config = dict(
    n_layer=14,
    d_model=160,
    n_head=2,
    n_kv_head=2,
    head_dim=64,
    d_mlp=640,
    vocab_size=532,
    activation='silu',
    norm='layernorm',
    norm_place='pre',
    norm_eps=1e-05,
    positions='learned',
    qk_norm=True,
    attn_scale=0.174,
    bias='all',
    tie_embeddings=True,
    parallel_block=False,
    init='normal',
    init_std_qkv=0.0163,
    init_std_o=0.00308,
    init_std_up=0.0163,
    init_std_down=0.00308,
    optimizer='soap_variant',
    lr=0.00638,
    lr_mult_qkv=0.5,
    beta1=0.95,
    beta2=0.99,
    lr_head=0.00507,
    grad_clip=1.0,
    warmup_steps=44,
    schedule='wsd',
    decay_fraction=0.718,
    decay_shape='linear',
    final_lr_fraction=0.1,
    batch_tokens=[32768, 65536, 131072, 262144],
    seq_len=768,
    doc_mask=True,
    train_tokens=294700000,
    steps=3296,
    dataset='wikipedia_en',
)
Each number is 128 + 24 x the weight over its row's rms, rounded and kept within 0 to 255. Layers, rows and columns count from 0. Numbers have three digits each. The size before them is the row's rms in percent of the matrix's.

# layer 8 attention key, 128x160, rms 0.0732, rows 62-84, columns 80-159
108:077124135156110121123129158093146064132150119104098122116150135131129126110158139124176115157173085085112060129143111138122138161144125121135111133151091104109135148097134108195116150134108131095154154108182156129128162083175107078104146117
115:144161091187143126100142155102153152135145090153118141094116129107122128128140151134169153113149116127096126119140118129113138148147071119129129094130121156119099097088125151088154104132097156154073138127156087159155150168135135111079142111
084:111126164147123096167105137107167127141146139106139104160142124104139116177122127125156147133120176133116120131150127120110106138143123088141135142143150144081091138115147116119148134137140110125089126130189108129086150156103131130123114196
078:118138179082111132100152125168123107113188121096144118149136155092141124111113099136137131078124155181087128084111106141120103104135143135123120161119121127146128123159111142147086106118134134117135092114140134115142124102118130153182181150
084:071103093116117111136121112123138134194110151158158107149164127137115080161161135122149136136124126113162129135119109104070152078135119126121140105130151133129081095146111173107164130093134137141136075153152093143137128147113113123140121206
077:158161106164156127149144151131076138124115112127105131143134125130157120110127134138136140160165123123153131113152122140115132154150124179131116062145116101113138114164100125144145144060108142138146147135122101145161189119115105130122104171
072:146142122113128156108124103106134127109098124112094160097168145152141129132097142143146096154112101141156131132051130138108112125113138139131112140180137092119141196160112137161107121134131149167145086106126125084080122121131105129156145103
081:137108149104089133070053100161146079156121120106156178121116128090141104113175144110152101162115119094086166100119143126101105119150114134085130171109119107155124136115144100116133096136130126136153115096135134124134159107139155163109106097
080:150098163146142099166124134155158156122115120125140115132113116132123140121129141142121141123143119154094074115144115139139137090087137136153133116147148135145145068122113106129126156146159200177142103144171107129144151135108111096122140170
069:138079094112141151135098161154095073075125134102189120166107160114104084115114126120158150160113139141147161093089126158138174111130141097161148163151125200114146153112110129104141130125133149127119115161090103111130095110073143149125130173
096:141095120162128122124120152131135124152154138131162136160090145173102178102106122104116173138114145067129120058147130117116145142121116133135121087121139118110103125139111177132144113085146104150149136124199139134076098158106131095149117163
096:146113150176132117145117130129106126080104126117121117110143085105081131126165138140117160152128112097137077118164112159138120135117104153129073104142130095144076138137099121176173148153128100091125140116103125111117131120147123094154096102
075:144106094128127123088122139145186157136114136148109130143169108132170111161164117122139133137118101126156129175107136136175162109151106115135123105140136130124098107135099126104173127137152118155121111135133102164121156097138132160116127106
084:168107136133110143108137142115101133150115139116142111157092110124107119107117135180118127165090140134143123127118131108122155127120158128119137121106139117181129116141162118102173114135107138111130153126105075093142093133137115139118114152
070:134155116121117164135152119136102123158125136104130156145129126123144146153114098124117127134146065159116132126112127157146125177119144122124147153083145099110114123131124145121109126120129093124114109146118149130154145075151121146162154144
089:149121138129149146107135111106085135115133126165148168119151115094170144095144165148185112102110113135129124162148147169119120133090140134187095153118134153168141174151137156125135114135133108160121154120069165120133133134149158154118125132
079:120151110164129101153120106138151138110132135133161102139156104143095175132095139113135115162141157168156114127135119127111158134145102141130125110144094108125117124153114179126144153062116124122127167130150125135109140166123149093141120132
080:161137123167148147124088114101103133124089128132108127191114095106139131160113112177137135095130137119161100137147110151124151118148145128137114114108123094146135144150116167107124159117112117113141117093127082122125092106124123164139113094
082:121098081130177122140153086162110116119107156155119087138122114152125131152101121110173133112100109129136122190144117161149127134089132129118111118097101143102124141132101127117142118143099122095115108107165120106098119089098129141122110130
081:113078106142140138150163156093158126121154122149122127129115192137110128112101134118089129137126133123105105064097118141084140141134121087135142112090137135099146121145135116134106096140151151077125134116195131122102097130109091111118098148
075:132139125090125144133159116111107156155133147136136116115140140118119130144103164097142115108114120176159103155136078131163118115126125124112118141114126123146094119152165111129167135130132145146164144151115096114121132114103162131159185137
068:137126053138134108134151100116150166145153154130149131148095083141148125119135158141156098165131116103135173133145183123119116122144136118141160109150152144102104146128127102160143140125165119144109123143112137197121130137086087145125133146
086:110110136080117153132153135150146145118184163124127137114132131115119106133142144156149102106117103151112111103183135130139160118118117081162100143101170146137114132138154136166123178125125110150140137148150098135141109121144134112102131131
# layer 8 attention query, 128x160, rms 0.0789, rows 63-84, columns 80-159
107:147157153141134124121148160116119138111130125089083134101118142133127156154125135173173128131145139120095142092135123140129112156127108088115147099134115160130105109086138156115126077111121147120152133125147095161153118144121110115119128093
087:119149140144112124075142150152135106166161103115125148151146136129188154125132099119155177110142120095153110110147128143116092143205161161155135106105120120120123092146125138110084097156166147103105133141142109123104114081152096091124126163
087:115125174075091131155119088094150091092136111117145155158113124084145156120089154136102107106136145142145133090136157119056133111116136124135125086120134144128140128150124162160075109100085111102170133138146137142108115124147099149132136126
084:122134101094108154086131158148131137129130098165159155142143139182137131142152117168151134139124150167122134112118103114114144123123148100126170088130101137125150137145103157101085108145178166125110105118134087082103113105102131134105144149
104:182113124133138106137071132110081168130148104091111142137153087094132124094138125136118086119119183126116117172123112147133131205118131164149122121119161133126139142115120115126121126132109129118134129149085112101121131139146115161116119145
084:141095134127120144144119115093154119085088101123136187146165120140098090111145153097101145149082102103149146130133139120115113137146160113127145134152148085092093165155109143170144117084109098081146142106140139096102122137102114136125138155
087:151139135121108178136102132134146104095148095122195146108110148145101121126123152134148102099133134156094136094119119139139141069178090111116146137124144131169140125142116151123127132133146132142126153145130114150104134170140151130042135151
093:131099132094132160134128113099137114122091142107087138115130147149142131123109118152104159089068146090134096109129152134141128118096117119103104138144145134109149103170074109166116099146111139131118116163142103163139099123109110163147111115
080:099126113117145123081160145139098145120122142126131064118097085126151177103108130131108109117125180160166170101123157088110142150152118086163111142131165160086118090137144106089121156137129114136093137101174110150119124132136176102130122113
096:194125118152109109128148135153113155103148102104135180113123128146126163085136152145134114149139086118142139119165132122104132137151135118117114156170166134132125160170113140118162144089088082111139177101146075148092128148152110114111125127
122:143131166189160100164064110167126144160122163118116127132154091100108098149135117094098127107130106152117127155156104183116132146115126126130119171155118135125109098124141111156155104136095097111125122112096145113125097136134109096105116138
086:155155116146148163083149146127164141122135158140163114175114119128080142145141106123101126176122096106126072129110127103155150107092107124112106124131107135144095120108130151141142136165157115153104091135180070158135101094110089110162122108
089:118095143118145093098139122163100137145109104162132073158091129130096113125133136160129142133122152142111107154093070091133194124161143125096117119126114163144123158122155127106132129174126157130118150114124167101166164145137124125143135150
085:154124153096099142104146125157142117125143130130168112134109129129138152150126125171163101127134094181112134153097130120079135133141164139102156140107132116168129133138149130101119132115185106120151142092108108094103125107132136126187167133
077:160129142099117123108150096108154099144160142126162149118124093096139106139125090086146111146123128165068087171157145130097126105106143152133150112102106168145114119116117179069128150127132107131104113139138121102166158140136108147120184112
081:180164127187139126151113157113120160121101113072075178136088117134154147126119112169111102162111115148132145135122135163156123149116116102140118127148162167130175134112144129111130102102147138136131143126129152133142132178184167120132123149
094:116107138123155115123128142099152136141138164167106138148168100071126075152138137125126105125125128137103135178179175098146140110129178137149116143111158131110096117131140112111167147112104154178141107120136113099162143127135125168137131106
094:098115125142115131137144140144127128215119135126109101094114123106127093124157104115118092088117048135128144135146111156078120087128172106156157204161103095140125118138116105158122146112122090135129069127149115102098136126113140108157135140
085:100125126133108120138163134148135114096112116124084170126113157148161139137095159150097159160142109093185143099162130126160143156188137086156155061135163095111119120094085108127117116094122144128129146102163114124129122149144129098095119140
087:129133094084146135135156131125159137121143182145129143118152144165125133128138132105162158105106128144106127169100156149146130141104119126113126170107142138134119135115120101128132116116183161086141142106133122093138150085159143144154183145
077:152140083126126100132103141122076153148133113107095121161117158138155122100107149107137122127041099131163139142145113143128143153083131114132140136137137139169142123164140135116171099123164087145151155114087125161121147137114164161164134162
090:124120125101125142145142156190142129118127180107161080211150123122121141100130156127125138116137097164152103167129119121095141129148161129142177155107184117148133120140132135104114124101114138120118137135156137073142144155125157131156161127
# layer 8 attention value, 128x160, rms 0.0878, rows 0-63, columns 80-159
100:140144120122130139109143166125138094079130128116145139093113143118115120156151123105126153128145160144111130105111130123139149167123170126141137141147137116107124114137143110123101082105148076137145105165124141149172163127134083164171114126
107:115116152115124180124167113168132139096134102171172128138098125133083119102119097101135124125194175134137116151150083123165119130092101132124160116129153110145117114090112163129147161166120099107104173144125148097116107144134142141120109112
116:151140184098180088124138116136137103153092167126090141108103144099152113129142171116175140128145148110142120079145136124110119126084113132110108128139118124157129142142120118107131121129077097203154123132115095125148187157129132076144121154
103:100123131107180141156137118143142161121167148125148130134151151109147117158114107151154111142106090143121121152054177115125153102084099107167127112116143124096146158139135111128120141171137106145116120093106133128140085161114098096141146140
085:149133122135121163158130130174094142115138121094100147064138107160126134125134131143102129135143130108124137182128144140156078089159108089081135133132111133169113132145160123165135130132107161141157135124131130107121120101146160098161127144
110:135092131148129125132145110121119073090123164101146119100086124153106131106169089089088149165156129154113122155120128123118120119148117148103161130099157102131115123184176131152107122133136159141190134148093104108106136115160114190105122114
105:141148174142149132143160144118121132129134129111138143109083121101127090141091083088124136151154111073132167117114180146122122144117148147081137152093131162112120143135141084131126198079125118131129095122141118115149133154190120157131119093
086:129121113146109122119148117121128164124168180143146086145118150171104115127157164156127127136121145166125184154172120112092084126107120098136110140106100136141134137125159174129077132130100134105136128137097165150127100148138050141122126118
093:140151146098149155124096140116104123107141148122125131112089146100098164138132135139114126125143129109132141152129131129145160122110133110134151172107096078130095176097104131140135122163120144109116127114151157121130140115157085098162119155
090:124162113154090139121120123118169123123147154154164107116101148163141132135129103154152133142129137127085106159200121114144126145098094068079125115117095126117159094126137105153145089143163114123127140154146152147118109176116117124137103135
106:131121081175112158133144072136121133131142123170131114155111155136119113156122157088116161105125113129141118170121140152145122154120127137088126142125140137107127135103065126164155122133058103131110106133129115076138123095143138109147128134
094:093137098127101111152133150131121083123111120177152088145119142124134138135132121087116111113125155137114138123084147128157099108109139160143120117146152092182107128104129146134124137128105105137136119107113138110136142097140135143120161181
094:139140126139121113139124118121129111125096122149121159148148118168126109111152132138151141153128098083161144131103104155107138099109139190125114158125132141060161166089109128099142160135182139097107074106134112105150118105119166125104153154
116:088138141131114096142149117150091118129129140113145108167144202160110139135118086118158116139136130108131164141149134097111138099139177138131135121119128133106140126134128164147156144162092141129160140090178120133121129110148120117110132156
102:154119126144142176176101154132137157136145174129094143106089084123129116126159131134154130116118121109157111113110091104118152129113076105155108148081105143123137152123184164129096108112091111145157114122135142154115107089134083147138126097
091:155147152120125140137110111137131159128136151141093113134104133127127081105119107109082126121110152126089121169130061142132109081165149137111152148107083134111105108149151126108164151123076107151098094127108123151103117128157108102156149121
094:146146092170135125098095141152091091125131108115078169134178072140132153148140128117158142108090139121096155072113143093134150112154186160109141135143113138111155121116109129135141082160136087121148110145110108094114149074126125101109155124
119:138148146137106146144106105134098161117103151122154070136135110138102124101127091106109080129147126125146148098101080174141125137104160125153139087121131149101106157145117153137144155072140143154113110110162088083179144095127118125085104131
107:125105118109128145115141101069146144165095122117093147115100133104169134161130162173101147136101142132167130067118119118119085094158131128092131133099112124147147079090152138137141134117105132117145111131120115125139117100156124068148110119
101:087145099097115119127127135167189124148107151145145142154110106135143107131196138099114105131095078128106092150079098153115164171145088144155111137132144151171125082130119127122141156137146131072139144140104127141070144127121155123130102123
108:108141139149056177080150163108158069118154130144148152149112101143128112130109103084130144120108128080162112125123174146113156133153124132129129125148140141135127149104128134140150189064101092133110112123103096143156100150144139138128151130
111:155178094131120162088137154129128133127085106122151142124121148135113157069168136137123147128085164152118116105133089136117126110108164148138120158141124092121137153069128125145120135164130108094150136121105132140134088098152073109140129133
098:128142114140120101118144116090092106108134124175118162157125122103106112114157174093106091130128117139109127109120104164141132112151133150150087148154099146153151141125096114117120137128134111162100117093141151078153131104132131079121148146
107:135100126127108149156147115128109119098129117114173147135160120128112108111078082107134119147132134143092156087137163177163117143162144153085138119136130147145160148148122047146123101107151129110138125120122151090171157091134087085147148126
113:107140122104144132120127121157153141153124137110127133118152121113153118140152186137137153120161155161136094158129123107120163085095143125148132098129091127146124139176112107106107135162078156109175177115138123093098118098085126123149080067
105:140130151129126154077174135121104114119125118150131136095129128097150143125107148102116077128132134128103109117167089095143141109149120124116123099164152078106138099124125113141145105158162132139110172171107112091173137094103142100141139134
106:081104146135127098168161147161122146129146139143170113150142164136105101125125154115134110147143140137081141157081142148104174108113124132113136122160129102110130144171149117142115188123117120102098104088140141083131131111108128081188137116
099:147130136112098089115128143140161122162095121135157138123150087127136134138069125116153147137153201131124122146129113150110117120056118087128161140114115122146143103180138108128184132122122146157125106118158126135077129126122133114160103125
107:124167136129126117105113089142161178114146108108097155117155118088152141113133168121129123129142118152145195127108122101131117085144147145129115152102183132097147160099113095146124115140107144103064155141145141080114115118097101145100145120
099:099114136113150094138114091150172124122138125147110143150102137135143161123124157139148110149144183186099132144142142095128152119128119132139114113146093133149138092153105148113146115130140136144077128075150153115106093165118087124099102134
107:141123161092093130139139140087157118146139146195139075134130120096100151120148141129088159088147165126102154141134081123146094149116147102108137142139104130118089111130088120142151149098120169180148123136163170154143132129170165131100114108
088:109138064100120130121099120105147109143111166148121099141085177114140148112133141117100136127169106125146148138145168143151087106136141109135135156150113085124086140115100129124116137154146117164164157180117115153145103145114140147110123134
122:108149119133162113133126142105153117108126126160111103141105137110153128145123166133126085087143147152097123121150122092110099116116158134128095117087160118146151118165132142156089105125112159135131149078127148151086151122138144097058139096
097:081157098101157136134128096118099104147154121120160099170139152154129153157097158139177072125155174101137131145119116118155115132128154137146142105176154149127115120124083134128118126117111131147116142153127106110133111138152131150145073158
099:156100155101140192127133178103161078118111129133094152121166167164156122169087145126077139115138140130113141086165099109128135144141130131106127183155105134100148126136159186139131102119131099137078123106090134135147120110108106148145142141
093:144107155138085128084146120161114126083134140117099133112113155131087072091152115086116119152110103118100154159121134151109116113144136141132155148132119141114150137105103118134103123125078115160152139121165129164118107120157074141133183136
103:100171133169168119151113120113143147136128122126120127126107119150116118153145159167132133133102098120100094114109103125109130110129134103156145142112082110125149137161107111135164122093166157159157098142121168127125181170100104152118128120
091:122138103126174150155122100126142111116143116100117137096116094138128144161154085141155135099151152136128165095115151123145117119129160147107135152129130124130179143148135108134118125139145120116119111084131090121158136123173090081113098118
093:134137110118142110119162081132146101125096110151149134169133126095131147113156133113136109150157117168182115146133085129120131079150092116125130103095110125137159134107096074106073104113153116136146135126107123106127133150105126142128119164
108:092114112114176130098176141145113101098142079143137146149115086135164113114158102127121126119138089150138117132127092148133157140174110133097143156125149089120127130139117158109140097144144116115094132117103174128157157135128164116130122141
107:168140197167159160148125112121121117138081121126115073099106167103128127124108183132133097113120151106124125120115108156097163116179128160125147126124130152119138094104155081142097135153145112167120102107125120103131112123126141080146131091
105:155139178115162102133114132131128118180122158134126148122104119111104103115161101121121149157121130136114130080130119106104119146132109141129164174053149131123121106130124116147109130098129122095165133138120107129153159156129134156080091138
106:131099143133136138114151146151118125131141091152111105102118109129152143148089150101144118127148141098109125126116120090107178113115140055103121131141120116112110181151100095095152093123100085143131097131184154127100164127172136120122123137
104:103070123133142151146109112147143115075141112162116127124098091107179145128172150113152103120153112128122104118141128108152167099158111125116112092093068153152154135131124091086151085130137130150107120127153139087068108079153150152147133106
098:167124123090131135152142109103111111147122129117111107168151160141105154156143090121149126115137176126106122115092131095134107150088139143136103106187144123121114146117135087135114146167185103118101100106147116132159159189116112104101104109
099:129168137140171109143115149112132123122139117192118131121126108167089149097163114144110141125096156127128113166119140104166142143097135137118106125166113091150173162126113142140159109118110106089117130142119099078113133142147137123158139148
102:134137151120131140157125126169127101121140157129077110156147156130146157100124116126144092186133138142167101154156119141123137117164118130096157110085146164098150157115129117079149110123100071126146120124109127140124150125130090147117163146
095:087151120132098095131112142123135118109161119116125140125121099130164077131192127103125171090132090152134135134130088128100125146113117177136176103141155150139115128152089122150117125129116126112098153124161157113138130109089132122129124127
105:133143111144157132116120130135124146133163153097115149116084133093095126124138115128118129093168074119128095156091124104123119131097119103115148146110098072106129139084092123140149145132148156120089178158144111097129128126122139175131130138
099:080173152108108098092125140113110161111135140152142173151142142171141148115126108120148124114104154127201139142110138173148129109159115091118110167137098115166137122109109109117122187113091149135147095125108088161124129127107154115108101133
099:109141121122121124111118139113091172096158137175121132114168110081114119147132138140109113144095105095139136161132114114166110146116137141128148147118161143097157141111128201116108125125139145154161146105136177218112138142173093118113109121
097:115120132145164125162100107142164102149128153132153098162114150138133162109165124159153087076093148113137159134136132112123165136129069172136151128150128104113131151083145139161097177156118145157147151116118089146102120108152149095143133163
112:120121107147145109137161106188157112131091104156124127188103108095147089154137104138114158123118148153112146078094086130112119095088153108135139079135098125112153135134129097128130095124111129079148127095154124122113132114137122119107108120
093:088132156138116082097163078184120108087128111143103105115139163129163111090147124115144119129144122141145119156137113168122135083125150153151108114122183121085115120130117140120141109144094126117176146093091120131106110165122153156081134103
107:142146078107126122107136174127133124127112082140132139157105107096125148145113165127106143096104178174171082109123157100130150126179118103149124165154112123115093082103149102166087137106095129143129108153091162185136116128141150148113193131
105:148118109137119152125091144152149135138133106085104121148137125176127109144118102166165129176102105120102109094121154100143100152078120110088128110112093143170154158108141104132134092122140125092138133130145161125131152129129104181160134189
104:139151133156141145123141104117135079133146086157112152133123159172095150112139136161147159122158108153107125183081158157156105126107136153133150102134156143117095094113123152096141131111107114112151085133106117133167086132119176088116154131
092:110147193134116122113150123152107103137145084127112142093168130113111167123124102128160137109099142117138088135108146141155140131153107110093155149195160109128109133087145121158125118107115120127160076133157141090114096157158194115159124114
095:125089148167128129109144083137109095111185141156127166112103118077144108132125130140116125114102153138114138121154174106112175147108116180123136116145108142133170168154144131101130138122130125149092164112173153125132135130132172092165136131
100:109093101127177120122116141053091176160126141126151106127146134085109125090112134132095165137110144166153116115114116140128111127126163149116149112160098128149098137129124109159135152126083144142153155146111135073157113120163100122165156157
085:149110173168126095149112137121100113174142119160115109107132130069115060123124127143138106124072153155139158119132101116128135132143139130118119090158141118145133104077170115102143100142131149088079114129173168119127164162118120102119141166
102:136100115108166118144163083138160116118125104092180101120154094136138146186153147124131130149131120151165123132134116092119121111107107151144165096117154145104117117115144145174107109149132165120124144125125122096124114163105140078113100152
102:126141130094142117132088174139128146097104120122122159139165148149114109127124100145142097112123096114120160114118114112139114125129109112136184150115151141109103119080136160085102164133076127119101102124162190187100077125124165103096109092
105:150079113166113105156128137120108167136138121119127126152170147168126120195081115108138108144095124145121125124149139123131116145132071142123170127108128145146147136119148100131086134136157139152114112115112127111154158132121095109144112100
# layer 8 attention output (transposed), 128x160, rms 0.145, rows 0-63, columns 80-159
099:111125119124177125149116118175132118103161161136086116169150114134151121113115137167121107130131116103131080138130134134169062129108100138089083134099139112158123128108133141144140136117118140131149129065099134086099126127114167113113129125
103:143120108171131096161089143113118148116096122097112114144161145148169135129110164164124134106099098120146177155104155094130157164172126143133082133140119144117127148166167131156141137073157162158155112128121115130148102143139097142127127198
108:128120094161087163127126171129124182154162060134169130123183122164098154122138091108099142111134116113126135139125103114128117100170138138115147115175130134092137121136132113165125169114173110073139157132124158088120099129081126160134147110
099:155131108130087130129146129135114119139110124156112099111109120154132134088151116115127147148151100121110105090227103127115128142167142163094116129135161124101119089131130148131170154111116157128132147118102150133147159092136145150111124136
088:116133139181109130105126161121139118140112093108167131174139140099127120124101153129166115167122107161115089083134124103138103160127129158155143127136124129117122126123086163097138111127134116112116136155135117136116157137106109150117110133
102:115175138127136111116116151160131140128123107134103125132155141128167110150112172142161104141128134113198101126114145129125087173110155115113100136138081129132152120112127120111126118105117148113127115091173128133151124147102123059147142112
101:146136119094087117135113110100134113114129141151139106180156160152132178140146193152131100085117146140169107139176078127119122137118130130153141140170148127145152133136116099107151103144143148113165189127115173088119119111116134130128139173
088:143117090154147115112123108154132108121096108126144139112123123107157163099121125120141153140147112108148113078115150126145140131151161119093151088162143145128158111151082126148180154121085124148139112105166132126134123142103145143113140097
098:141151102128092105121147128139115129162102128143143100118141153130144139122137126116151133143132091157151115083126107118132112131097106147092112101147108122105119082129161155117128102062125112147100153118081145147113119141121135156065104113
098:132075108106164133131111177142123121108116096130129170112141116110148115143132134103117116144092129155149166092114128148112123111174139110149128119137153121112132180142049135121086154073082174167126161093125092094126124108146154130132141103
104:130180126097142126139119121137136087160118140095180129108147152140138162120131075147155110161134113116080124076149147107075129160140136104158121118113119085136141125149167155077115121097147144160092154117107168147153125156102131113133156135
097:145137166147165110113102122131143151134091135106121175128136146128105116151124136159162123147133124097119084091170141123111162099128147134142095129093132132082114118130122139132132118161120148120132149124122119149113143168098114103111086118
092:133131152088123108168121127124095121122173117125124099089097130119108141128151113087144152095128165138115134163156150124134158127117113124135129173143090105173103080139138095172140075156084117134105179136125160142117142163152114113100132085
102:156159124176126124136150139113146148138074112136099160103119080104128106136153177136083116122157150157148080111123158135153110181144090094104118147149111121142124104138111114147097121135121129113105113160111111126127110106133114144132125075
095:097134127117118091081163128133155135110121128144150108150127125093134157123084146091136167145118156098150123121070177124146093159159153159130126126145157123103141130170115119117126164121108123077148150115108130129160127160062154121106118137
091:096142114148107129099172135124161184096146095133119106141143120122125198108119121159144124110121141135142126072140190146112148171107124110131119129119170139111135148130134149105119114163169140095151160111134154122143138105121141155122138119
087:125099144084133139148137132119181182157122144130148088136108147127135084108110134117126146138140128132152107132163175130151108137091113100101152152108125105126091142124141148087126161115127093106108096123136092100159180191107140128149102082
108:140153146159152122103156154091129083182181108129106170124104142134161148149141138143139159117110119122106122141167178117156106115165107173080123161152121142126104114106117114122135095148117083088142150113129131156106132145123096160187155126
102:099150130167141146170103157183155142122158139164106091149122098140095101150130097085125114133148122139136144136118119174110152127117127122126135149146128101112141128169140113136089149142113125175124150128162165112120132168146140152157150131
100:178111124162154138095130128076118120092124104118144111093154145107130114120071125162094155120167179099108131119161095107124106149134130156182146136114138105101123150124140124075135132145134124142128142095149128143113096121161135096145126128
104:202117127111139121180132081164127157112123158133107118188131170097107153149106150167136110112149127130130127173130095133149155125132141118130146169125125175125100139177147109129167096182160183082139167124174145118137143143133128099144153138
103:098116125103126112132110121133134083159148157132113123125143133115104085163118148080087097126166128105144124153128159105115157163131095077121138125138089127113142095178106157111133111115154150152126112129156132068124130139102190108103115152
103:118125122090127163165145132144155127112104099093118140088140138172119124164099084169137155136132141146166109135124139127112102141070128144151167123140169093128113111101173150149105084128157148087127127200132092143065136135138127113137125128
105:118169119100151133130111156078129127170181090131076117108098127156138119127136152120142095137140106099161107146128109094108166098081093119175142148132141136109122122111142156130124127095146113172117171179129101150087109146127134145093110129
102:138149143179103127181158132119113169093129125109134124152130115106090099091125091121128136119133095139118130098120104125143119173166129125110164148146136109137119139101135180146120182115134123121105104156124158167151148116151128092129135165
107:117106114118135145195089125141151140179148135120132109128162137158134100119178133124156164106131125158160143110096167145142100157115104141123108145099122114117120158150124146123141141096124131136125079109131089136086141173182098149156126157
101:132156120121131147135154119100151110134121112112068113124089119110112146150118111120104161140143115125110101093172131101129118166134126084142104178076162147162152089103116130091183102107104166146135127150107113154120084157168146124106117138
095:137118162123145182133143143123122146106180116073122120124129151112141128095125149158132076139145084126103121143115110131112117147175128138123119116139130104165140150074128132150070153118148117094128160152114157127183131125121101126076122114
101:116135140099137158198146146092133101111139139181158119144144136132122096140123114129131156142088140133085110143170134130094159133113155129155120080152102110131114078124117114140126163124121101139133124098121128164146117141135129119132108143
094:143128093144161142137172132111105158115148117111139141140172105143130077139143115135116149115103099087145091110092081160116118149112097119126145116092177133145118154107157125134094125124079135139169139146100110162126162074108139120140118093
101:100116099159175137111156132145116121113125124060098125113138126135160099099110117136165100169110116153106098144114144179133105097130096123096103130111136139176145142141149131094152111164149090156097156151109139103131126135110090106147120177
088:143133142159113119117120114173095122119152125127159135109147064125136133120147118136144141157089118132114149132117099111148119145126104154144118097129112168113152106174112148151120113105146096151120131088155138101153161167154102105172131120
110:131107148088124119115133127120100154152099103134110145137166141141095099118142104146119152172143115094161107144112132126165130131148078118152147115137083138126080116122122140141143141136107093157115114148101143125142083086091093127194143160
095:217121130159099144092103173124087097162072152108140183127170081134114146125159105118093141126137084139102106119117127115141133124108124148144111168087124125139132166137138124103140111136135110117141144132148123129148134112112138142119149109
100:114147113136148089169144103104109171142132121131154133109091128117138101074157117110151128145146108126161104160120143159147103117159118116134151081110146134175114130091136115129128156118189147120132126099174158132087182152175152139128119127
088:089116112112179123145153150094140125150139107136104165144139093086141162141101158146113121178130186117181108102144106133131100172093128122117125124158122098124117071181138166149140137143152144094131094121142094097117108100069123101108093093
098:136116142111120130136115107147162117108118156111112132165167117123130124126101124129127124138126125082153139108087115113151136126131146134100112172135168130146089132113123147125137128099103104058091187138102092116149075107144146143106125115
093:155150119103100126094105142139123142108081143159114071143161110149134114126103129132112106137140112127158126165127148127119112167093103157122134131148155129120134077119118117116123137115126120158135154126141172142087113131095148167170143098
096:160153146130156165169105188181094162131191139138091127139119131125150130145138134141073137116077157088087125107114167130141110153098147151141126125142138101148113119132133181150124141105112163162119138149107097133140132162108179134114134119
099:149152096130092126142085140131150156115090150124098108098126189149089124145142158141165135133128147064119159114154157103110097115114154147145127115135115128137135188123142109152119142105116133115118094111112071106067119127162134142157079133
101:090133068066161103108175149131140131101155143099141150140141089130120158125153122108103131127146104107111147130115120116123121146072113126121133143130112085123143142150132162132160114075131132113118139126103105156100130137154152167149122152
105:094117108101130127120142124133129188110174108175090108132130171135158177165100164111115116102103131136129127142131138168113109130123178129140080085162126130129116123143136124083105159115122130123125130152118138089126110085116122141156133138
100:158108117090138126106126108095140112099116162081123131153104159119126130116142116134149123107111106136126083137143184139137074145104116178120100146136136147143173106152137124171118191107133147124130154114106095106138099131093111138127166118
097:176151104141117118112124137095139133128101110105151118121149119124091113147151095144113143135088162141145127152100131117127084133113106122162131184141176069085119151148164130137118158116070118113167132120105128167149126157122104073150085128
096:096081118117134090113086166133102127133106141113150133105115131183184144124094130133079137097102095116128158151149155154117157131124147148105151158124130138116138122130108158146133088106139124161159148121132139095087131122131156140112138127
097:143090121134105137101122118118151137122126143112173159146104113126107112132096148133126103124144073133120141091115175124080120110159131129093101112129161137111099069143161135109097137132156123167118146097109127156126141128127114099106118161
103:163107080117147164122109131097102138107146089152169159131138121140120125127154147115113134106128135107110108134148153087145125111117124090114117170132124090147136111124129103154086114115135170152109133152167133098146110117094160122139080093
094:125129117119160136134156161115109161110109127128099121113124136137057142124081117141192120157124184126132135126135137123130137144138156121150107127135139140162143130114153132118144124158140107148117126168116128121141100130118126112156151133
105:152114145143092134119133141141124127141147120147169124162169143124170104143142145122145167151075142095149150103177107149145127187194127115164135073110148126188135145177154155119118078116133114142133150113104095160129124149134120106120157112
095:171103118147134109186130127113144099169125113147127124121118136097155103169115133129084104140148116139067133145135110104087107134114091136150104138134128148122121119130108139136132098128136121109094180127143155097150107141167122120125183110
091:098088126146139140135127128113139142138070161129120123156104117139146145119115134102119130126179157179128115090136122170137114118130107126168146102131119130170117114128146115112144139137159125113085103115108090090121116116072132156126118124
102:129127111083073130099144146130117130134111137132113134121148124081083135180101111093084143135137112135108152132122127146143109120107149130113107080104133142107105107181109154109126124112122133101124107121137147111144139144099123138159094118
109:101145160115083148134093165108106156107159127039089112131145142123108148117115151111107089111137114096141122154164136150120115176134107132134126161112152147121138126146124200130093182118111101153136160130112137104156103141136112105142135107
094:136146103114120147169128147104155175119159131102146152118141148124120132141129131125123096125129124126100103089098107086093147138112107106105130134122092142122127105123136097188119108102107143133099091124145134141143137079120063103160135137
106:097134177139165130138147090134126137137106168129126118117129163148157111153139127175125114151142094075091187165115122131141086104094109122110135108117129096130173172164105174108141123151136115139125126101147126095120126101135135128134073103
101:159091119079144112156139141138106109123108125146141147093109103109139163147136101098133112088138110135146111162130100111107147081168134143167128140137119156109114121134116144123098147113086104157141097170084102119135102132126155104067132094
103:116096150140137116129118125169123128166143110124151095139154138111142113131113122132095140148111153064124121067131143139089154085144126139102116168133088102132168129126127094137123160163139182144120134137121115140101145144152091172112107131
092:131123091125132166131124171088159117124097123107122146117088121126153096142122169145111114135153107114106152127175097153119126113101090154095110119095088138160113143137162087150147122119108145111133176123095093150150183090109114135098129163
093:136123134115124152123100142102145150149089136131113070211160148130097144130096111107143141126178111123134124109133105173147117114162133093136150139109186093133084123128166147163139103114130160106136118102114064149086135129111118126101106136
095:124135165133073131146162100197163084113132126150122124136096129139141106134145105123142118130127076140108127121116121111127133129165138063124111122094156133144174142139132140132080150132188100131132116185123148165063144147126150104118122117
085:119099128110161179108155130131191140084118127109157136126118145165141182118146151070144130136149130123095156151154151145132164091103119132147088119090162178082141139103109147177140167132106094133156136137127102172104112101134135166126144124
099:152169110181112191107109153119103155132116147120104124139110155087127108124074090151119143134111136090112142128119107180151143135075164158115118130118093137119152141136137100109136153072110097152143096120104126185159120116122115153132123105
096:121090120115105100121205108096126115125139163142134141084096128126123172127103152124120129155119149113126117148152130166149106118129099146150090069135129143167143170139097113169108143102136126109138134131118093062169164096208102149145116158
096:135162109070138143113108083124117083105130136133132141094072135119126145091130095158122169138150140113130123108129092136091161114128142125108119102095132140137113183097111151118153115138093144087082139175130136162135102173111166141086148088